Part of a small language model's weights.
Architecture: RMSNorm before each block, rotary positions, no biases in attention or MLP, tied embeddings.
Each number is 200 + 20 x the weight over its row's rms, rounded and kept within 0 to 999. Layers, rows and columns count from 0. The size before them is the row's rms in percent of the matrix's.

# down: layer 3 MLP down (transposed), 576x224, rms 0.152, rows 402-420, columns 112-167
# gate: layer 3 MLP gate, 576x224, rms 0.163, rows 403-421, columns 112-167
# up: layer 3 MLP up, 576x224, rms 0.162, rows 403-420, columns 112-167
down402,102,249,204,204,180,215,201,170,189,196,210,207,191,201,201,195,202,222,229,187,222,186,211,208,221,190,167,175,212,209,172,232,203,207,193,215,220,188,181,198,201,222,198,209,193,167,159,199,190,256,181,179,183,201,196,241,200
gate403,099,205,175,185,220,169,212,216,213,199,174,182,187,173,193,190,227,182,200,183,210,244,195,229,190,177,219,205,163,224,196,178,197,167,194,204,169,204,190,226,218,184,215,215,205,180,210,187,242,193,224,180,209,200,207,216,212
up403,100,200,202,178,211,159,206,209,199,193,228,190,206,179,225,200,206,198,219,198,201,205,214,209,205,176,175,210,182,235,203,207,191,197,201,183,200,202,205,180,206,166,225,244,176,194,193,179,210,202,206,187,223,201,170,226,180
down403,103,217,185,176,216,182,198,206,162,191,166,176,205,200,210,192,192,221,212,210,191,227,201,182,234,190,176,234,197,204,219,171,190,214,187,197,189,223,176,215,195,209,191,241,206,174,220,177,163,210,174,229,198,187,208,204,204
gate404,103,178,172,200,245,167,188,210,205,178,194,222,195,206,182,188,216,196,200,208,208,201,258,210,205,194,186,177,222,215,196,199,203,211,148,213,172,195,196,204,211,187,231,194,209,207,216,198,260,199,180,186,215,172,225,183,200
up404,104,202,194,192,207,212,248,212,174,193,180,204,174,189,174,218,205,180,175,187,160,220,177,203,175,229,211,191,146,216,210,198,222,210,181,208,192,255,177,238,219,195,187,201,193,173,233,183,180,186,210,196,196,192,185,203,203
down404,106,198,198,192,218,200,171,160,220,193,234,226,194,217,163,211,185,181,192,193,229,243,219,200,213,199,177,188,197,223,209,183,162,195,194,187,166,198,225,224,197,226,162,176,184,184,209,178,172,224,201,194,169,166,213,196,223
gate405,090,208,211,231,188,196,173,205,207,209,199,187,171,176,178,218,161,201,209,189,194,200,166,205,186,245,210,202,194,192,195,209,203,167,216,168,199,210,215,191,226,201,199,218,232,218,177,194,152,183,208,209,204,223,189,189,142
up405,093,186,209,184,175,227,195,237,215,194,210,210,185,158,193,203,174,181,223,178,194,193,209,200,189,237,210,219,169,241,218,218,177,208,204,185,221,198,208,170,188,214,206,218,189,178,214,212,178,183,218,203,185,238,197,209,191
down405,096,177,197,209,218,192,183,202,198,191,212,187,185,206,173,220,172,191,193,212,180,207,192,192,219,192,174,195,199,242,141,227,223,202,197,198,196,201,162,190,228,237,221,181,207,189,175,165,172,155,245,200,217,218,234,214,184
gate406,114,154,202,203,212,244,174,187,201,211,174,194,175,201,197,210,204,196,152,213,216,194,197,206,191,204,174,205,181,196,218,188,196,175,193,205,206,208,209,177,224,151,214,182,189,250,197,220,218,195,237,238,186,197,209,183,209
up406,104,185,176,218,194,171,192,210,174,172,211,180,205,201,170,192,194,161,195,177,190,203,218,175,190,201,205,186,183,209,202,227,230,177,242,175,210,214,167,171,213,211,222,204,190,165,209,210,213,212,213,177,203,198,191,205,218
down406,108,196,211,209,177,205,202,196,196,175,238,212,199,188,210,215,222,200,192,218,213,249,194,182,208,222,223,201,214,228,240,217,203,198,203,210,172,165,209,197,194,200,182,185,205,234,211,249,234,202,226,206,193,216,210,162,205
gate407,094,189,176,196,184,203,196,231,223,181,169,190,218,195,217,192,188,203,204,187,265,223,219,206,212,186,183,195,199,215,194,208,183,217,200,227,198,199,177,181,209,213,215,179,199,213,195,233,180,198,205,184,190,217,167,215,173
up407,098,192,226,217,231,216,191,200,196,182,218,208,211,235,200,192,202,192,200,188,201,199,210,200,228,227,210,227,190,178,189,222,192,203,233,179,212,202,183,209,179,138,179,202,238,200,229,200,241,224,182,247,211,202,194,217,240
down407,099,195,205,201,183,226,193,225,184,195,211,234,193,175,204,188,224,180,200,181,194,227,228,210,231,222,164,200,201,201,204,188,223,210,177,205,225,162,188,228,200,194,193,220,202,175,246,172,206,173,156,197,235,185,235,222,206
gate408,110,220,179,157,238,202,209,222,185,201,206,197,198,206,211,198,203,189,239,195,205,240,201,233,209,182,234,171,221,204,204,204,228,165,189,223,205,216,204,176,197,221,187,176,231,215,264,194,205,204,230,227,227,201,158,177,194
up408,107,229,186,186,224,210,201,189,176,223,196,181,212,219,197,196,214,217,221,177,191,210,193,219,202,199,202,193,219,206,234,209,199,196,229,222,206,160,202,210,192,222,189,194,185,244,220,221,202,199,227,223,246,190,180,144,205
down408,105,223,188,167,225,189,185,187,219,188,205,196,182,208,218,227,207,231,217,196,205,191,215,220,221,201,227,193,203,204,214,200,225,187,186,198,217,225,222,201,199,224,201,241,186,223,193,166,166,203,201,216,189,193,166,222,172
gate409,091,190,193,185,192,226,230,220,191,179,168,181,181,209,207,178,190,239,207,161,222,174,220,201,209,196,219,179,203,219,189,211,205,187,203,202,178,212,176,172,182,186,209,188,212,219,221,243,222,191,186,186,195,168,183,234,220
up409,092,214,188,190,207,200,197,234,175,176,162,206,195,229,177,193,196,222,166,197,203,226,247,203,199,200,219,201,210,261,176,160,180,188,246,198,164,191,201,195,209,180,219,165,213,212,200,197,213,167,199,208,217,152,225,221,197
down409,097,191,212,190,211,182,195,200,203,226,188,207,211,162,226,170,175,194,188,224,197,205,178,165,220,236,187,250,192,195,196,194,208,220,210,230,241,196,198,161,216,214,228,220,199,178,216,209,241,248,236,222,181,189,206,209,199
gate410,099,165,192,174,187,163,190,228,224,194,170,218,209,175,204,205,198,176,226,157,210,215,218,170,165,232,209,190,200,176,199,180,216,205,194,191,177,155,194,264,210,207,214,216,195,222,198,183,213,181,171,190,181,188,194,197,226
up410,096,169,213,206,229,189,232,188,193,183,184,201,230,151,198,197,247,157,180,208,212,186,186,195,200,184,235,179,217,177,222,179,211,210,205,213,225,177,204,212,197,202,202,192,177,203,201,196,218,159,188,201,181,205,206,194,193
down410,098,221,201,192,191,183,208,200,208,225,240,224,188,191,186,187,231,166,192,205,204,197,211,191,198,209,218,175,183,176,211,219,208,196,174,181,187,186,196,192,209,204,197,171,194,214,223,201,220,192,205,190,213,204,179,210,167
gate411,098,203,166,188,188,201,225,204,200,225,196,252,215,216,194,198,206,205,216,195,142,191,201,173,218,230,163,175,207,202,189,161,207,176,192,205,175,182,204,191,218,189,216,171,162,200,169,177,175,234,197,197,200,203,204,238,181
up411,095,199,191,185,190,188,199,179,167,198,214,203,166,215,211,230,222,192,197,201,193,206,188,152,182,206,161,166,165,181,174,174,234,173,181,152,195,206,249,205,239,194,217,214,209,209,196,178,173,242,203,196,161,207,227,203,208
down411,099,246,177,229,186,209,165,189,212,192,215,209,178,163,192,205,183,214,184,208,175,211,215,162,207,194,191,200,217,179,200,204,180,190,177,210,220,213,198,172,171,222,236,238,178,216,177,207,227,186,193,229,192,202,215,182,202
gate412,084,202,206,199,193,173,193,201,184,201,216,214,179,172,232,195,204,196,246,196,199,197,226,193,235,179,252,174,192,209,194,222,159,204,222,186,242,154,183,193,213,197,208,216,219,195,196,213,198,200,215,203,231,207,183,170,200
up412,096,215,220,174,197,209,212,190,214,188,167,198,226,212,168,217,201,202,186,207,205,174,203,208,194,229,183,211,198,192,203,192,221,183,204,185,191,205,219,208,200,227,197,198,200,206,192,198,180,218,169,209,195,192,188,192,213
down412,089,217,223,192,223,166,215,229,212,249,180,189,164,220,235,231,165,194,205,187,199,201,205,210,207,184,187,201,226,200,184,182,195,202,193,202,242,231,199,197,177,204,208,160,192,233,226,185,216,196,234,183,173,204,217,171,218
gate413,108,194,203,211,210,224,203,185,220,221,195,231,229,206,205,175,208,184,176,192,195,181,204,213,218,183,196,191,175,183,165,178,217,195,172,227,197,205,171,208,198,205,188,234,189,196,234,243,207,205,242,194,216,198,203,212,184
up413,104,233,175,183,167,218,211,221,163,156,183,167,207,225,198,203,176,192,195,197,193,150,202,199,189,211,190,189,221,224,234,212,221,194,193,193,216,202,166,202,197,208,174,213,239,219,163,159,221,218,205,228,189,204,210,198,188
down413,107,221,186,173,194,199,178,206,216,192,213,201,192,202,223,203,240,237,206,226,173,206,189,221,158,237,195,203,206,239,188,212,233,214,190,204,189,150,177,183,175,183,216,177,180,231,180,198,196,208,221,194,198,200,175,203,198
gate414,107,201,212,178,231,194,206,231,214,204,208,199,197,200,189,185,211,189,196,234,196,165,209,169,154,193,190,225,195,172,192,203,225,207,173,202,203,216,164,165,198,208,163,165,189,205,201,226,224,218,197,198,177,207,234,231,151
up414,106,199,243,225,195,206,204,218,213,219,190,179,230,211,221,180,213,166,212,200,153,203,220,204,172,231,183,230,151,181,205,232,217,196,196,206,196,227,203,178,197,195,172,178,203,189,188,248,227,209,209,200,197,194,223,223,163
down414,101,252,192,173,199,211,182,193,179,212,213,209,211,217,172,195,151,221,248,170,209,217,211,181,202,210,193,213,202,187,188,195,235,215,207,195,187,200,179,201,202,186,185,179,198,176,174,184,179,204,186,189,228,215,178,191,219
gate415,091,170,154,202,173,196,218,148,206,223,179,215,174,201,197,200,193,222,177,200,199,208,238,204,215,198,184,218,194,210,169,189,194,209,220,204,228,204,156,187,226,168,202,220,195,181,182,214,165,203,222,221,193,234,187,213,198
up415,094,211,195,159,192,175,175,218,193,175,231,171,201,214,196,220,190,172,198,172,228,201,182,216,199,169,204,212,209,196,195,226,174,186,240,205,188,189,226,207,212,199,201,186,177,179,216,182,219,198,172,223,209,200,178,219,208
down415,099,243,199,193,217,200,202,208,209,213,181,205,190,218,197,221,224,180,180,172,170,177,221,179,194,169,222,195,223,191,221,216,229,185,197,200,187,165,184,187,159,193,146,152,238,185,219,199,200,208,211,164,209,173,227,197,208
gate416,096,215,192,220,187,237,161,230,201,202,187,230,222,187,195,200,229,210,166,200,181,209,206,211,185,218,169,217,178,223,204,186,226,209,214,175,195,216,206,229,190,200,190,184,208,183,226,216,191,230,243,214,176,222,190,180,203
up416,091,207,194,220,188,183,195,181,187,206,225,190,205,207,162,215,201,188,207,206,170,164,189,195,168,182,198,196,198,217,179,210,184,211,212,190,215,197,202,223,198,196,200,227,187,209,196,211,212,192,202,169,227,232,220,208,201
down416,097,217,191,211,227,187,189,173,228,201,186,231,207,217,260,181,187,200,195,223,238,178,202,194,222,199,213,231,211,195,175,228,202,202,214,182,182,218,216,211,231,203,197,184,222,209,187,191,209,214,200,220,221,206,228,180,197
gate417,107,181,167,240,201,211,188,253,192,182,201,219,201,205,209,177,192,205,221,194,207,182,198,210,189,188,170,213,177,185,180,165,189,236,200,185,210,196,223,218,200,197,226,190,200,209,195,190,241,214,265,210,188,173,189,237,183
up417,104,195,191,158,192,182,187,192,201,209,184,216,171,170,228,210,198,182,175,170,174,202,223,212,226,201,201,222,196,221,165,184,227,215,184,209,262,200,235,213,185,191,196,181,221,210,198,162,209,207,193,192,192,190,224,180,237
down417,106,217,167,226,221,170,187,173,188,189,203,195,191,208,195,197,172,210,206,205,196,209,205,237,209,181,154,240,174,219,177,193,231,191,198,196,243,195,195,200,195,212,190,193,163,172,207,186,195,187,189,216,161,196,228,190,219
gate418,097,250,181,206,199,228,178,170,189,225,183,188,202,213,218,222,242,200,164,216,184,241,224,160,208,226,223,151,227,212,220,203,174,198,200,236,177,248,210,195,228,176,183,213,207,212,190,193,185,209,183,207,211,211,185,196,179
up418,101,190,193,190,205,196,190,189,196,208,202,183,210,187,185,189,182,179,227,198,191,189,177,185,204,187,196,206,205,169,222,231,192,208,226,174,220,151,186,199,162,197,200,250,189,205,174,176,208,225,175,198,182,221,204,182,206
down418,106,216,194,206,192,210,216,191,210,179,178,197,199,208,216,204,236,187,228,190,199,152,200,180,207,166,193,204,163,167,195,191,238,236,183,216,189,194,155,213,208,194,196,190,207,223,188,179,193,171,242,223,202,189,203,171,216
gate419,107,195,197,219,221,187,223,204,215,224,239,172,165,215,189,182,204,194,149,204,198,165,209,187,208,206,207,204,200,161,212,205,201,187,202,182,225,173,218,202,193,208,204,235,207,205,213,220,208,182,207,210,195,186,237,192,186
up419,105,203,225,213,208,172,166,207,194,214,215,206,186,189,216,208,177,195,218,219,203,182,202,209,216,192,180,176,153,225,216,244,211,227,189,204,209,211,197,203,161,159,183,185,180,199,179,216,190,230,193,223,179,216,184,225,170
down419,100,245,165,193,169,201,219,210,216,198,225,192,198,174,205,189,228,189,163,203,224,168,182,194,227,181,210,194,204,213,210,175,198,222,159,206,190,175,188,207,227,240,182,192,225,234,180,214,205,236,166,221,189,181,167,205,239
gate420,097,230,235,195,204,223,188,218,236,203,173,195,170,206,224,150,195,181,217,197,202,168,227,218,187,216,191,198,227,194,200,222,202,194,189,178,179,202,201,191,179,220,237,176,204,209,228,197,210,200,206,193,236,188,205,214,211
up420,094,208,159,198,173,214,192,213,211,232,226,180,191,189,187,252,166,199,220,192,190,242,194,196,234,210,206,196,143,222,196,206,210,189,212,212,240,168,213,198,183,170,155,197,219,215,223,223,206,200,197,205,195,209,213,188,213
down420,095,239,200,185,179,235,231,189,204,184,188,181,178,181,190,205,196,180,227,200,183,218,206,236,180,185,185,188,187,207,225,229,213,232,215,206,195,162,184,159,204,194,173,222,270,200,189,185,208,166,211,188,228,202,192,200,201
gate421,104,200,184,170,207,182,210,196,222,196,165,205,227,208,202,217,215,251,234,166,178,170,236,177,217,224,175,185,189,204,197,192,208,209,236,185,210,180,190,184,197,198,196,160,180,185,207,205,174,188,232,195,196,214,206,219,167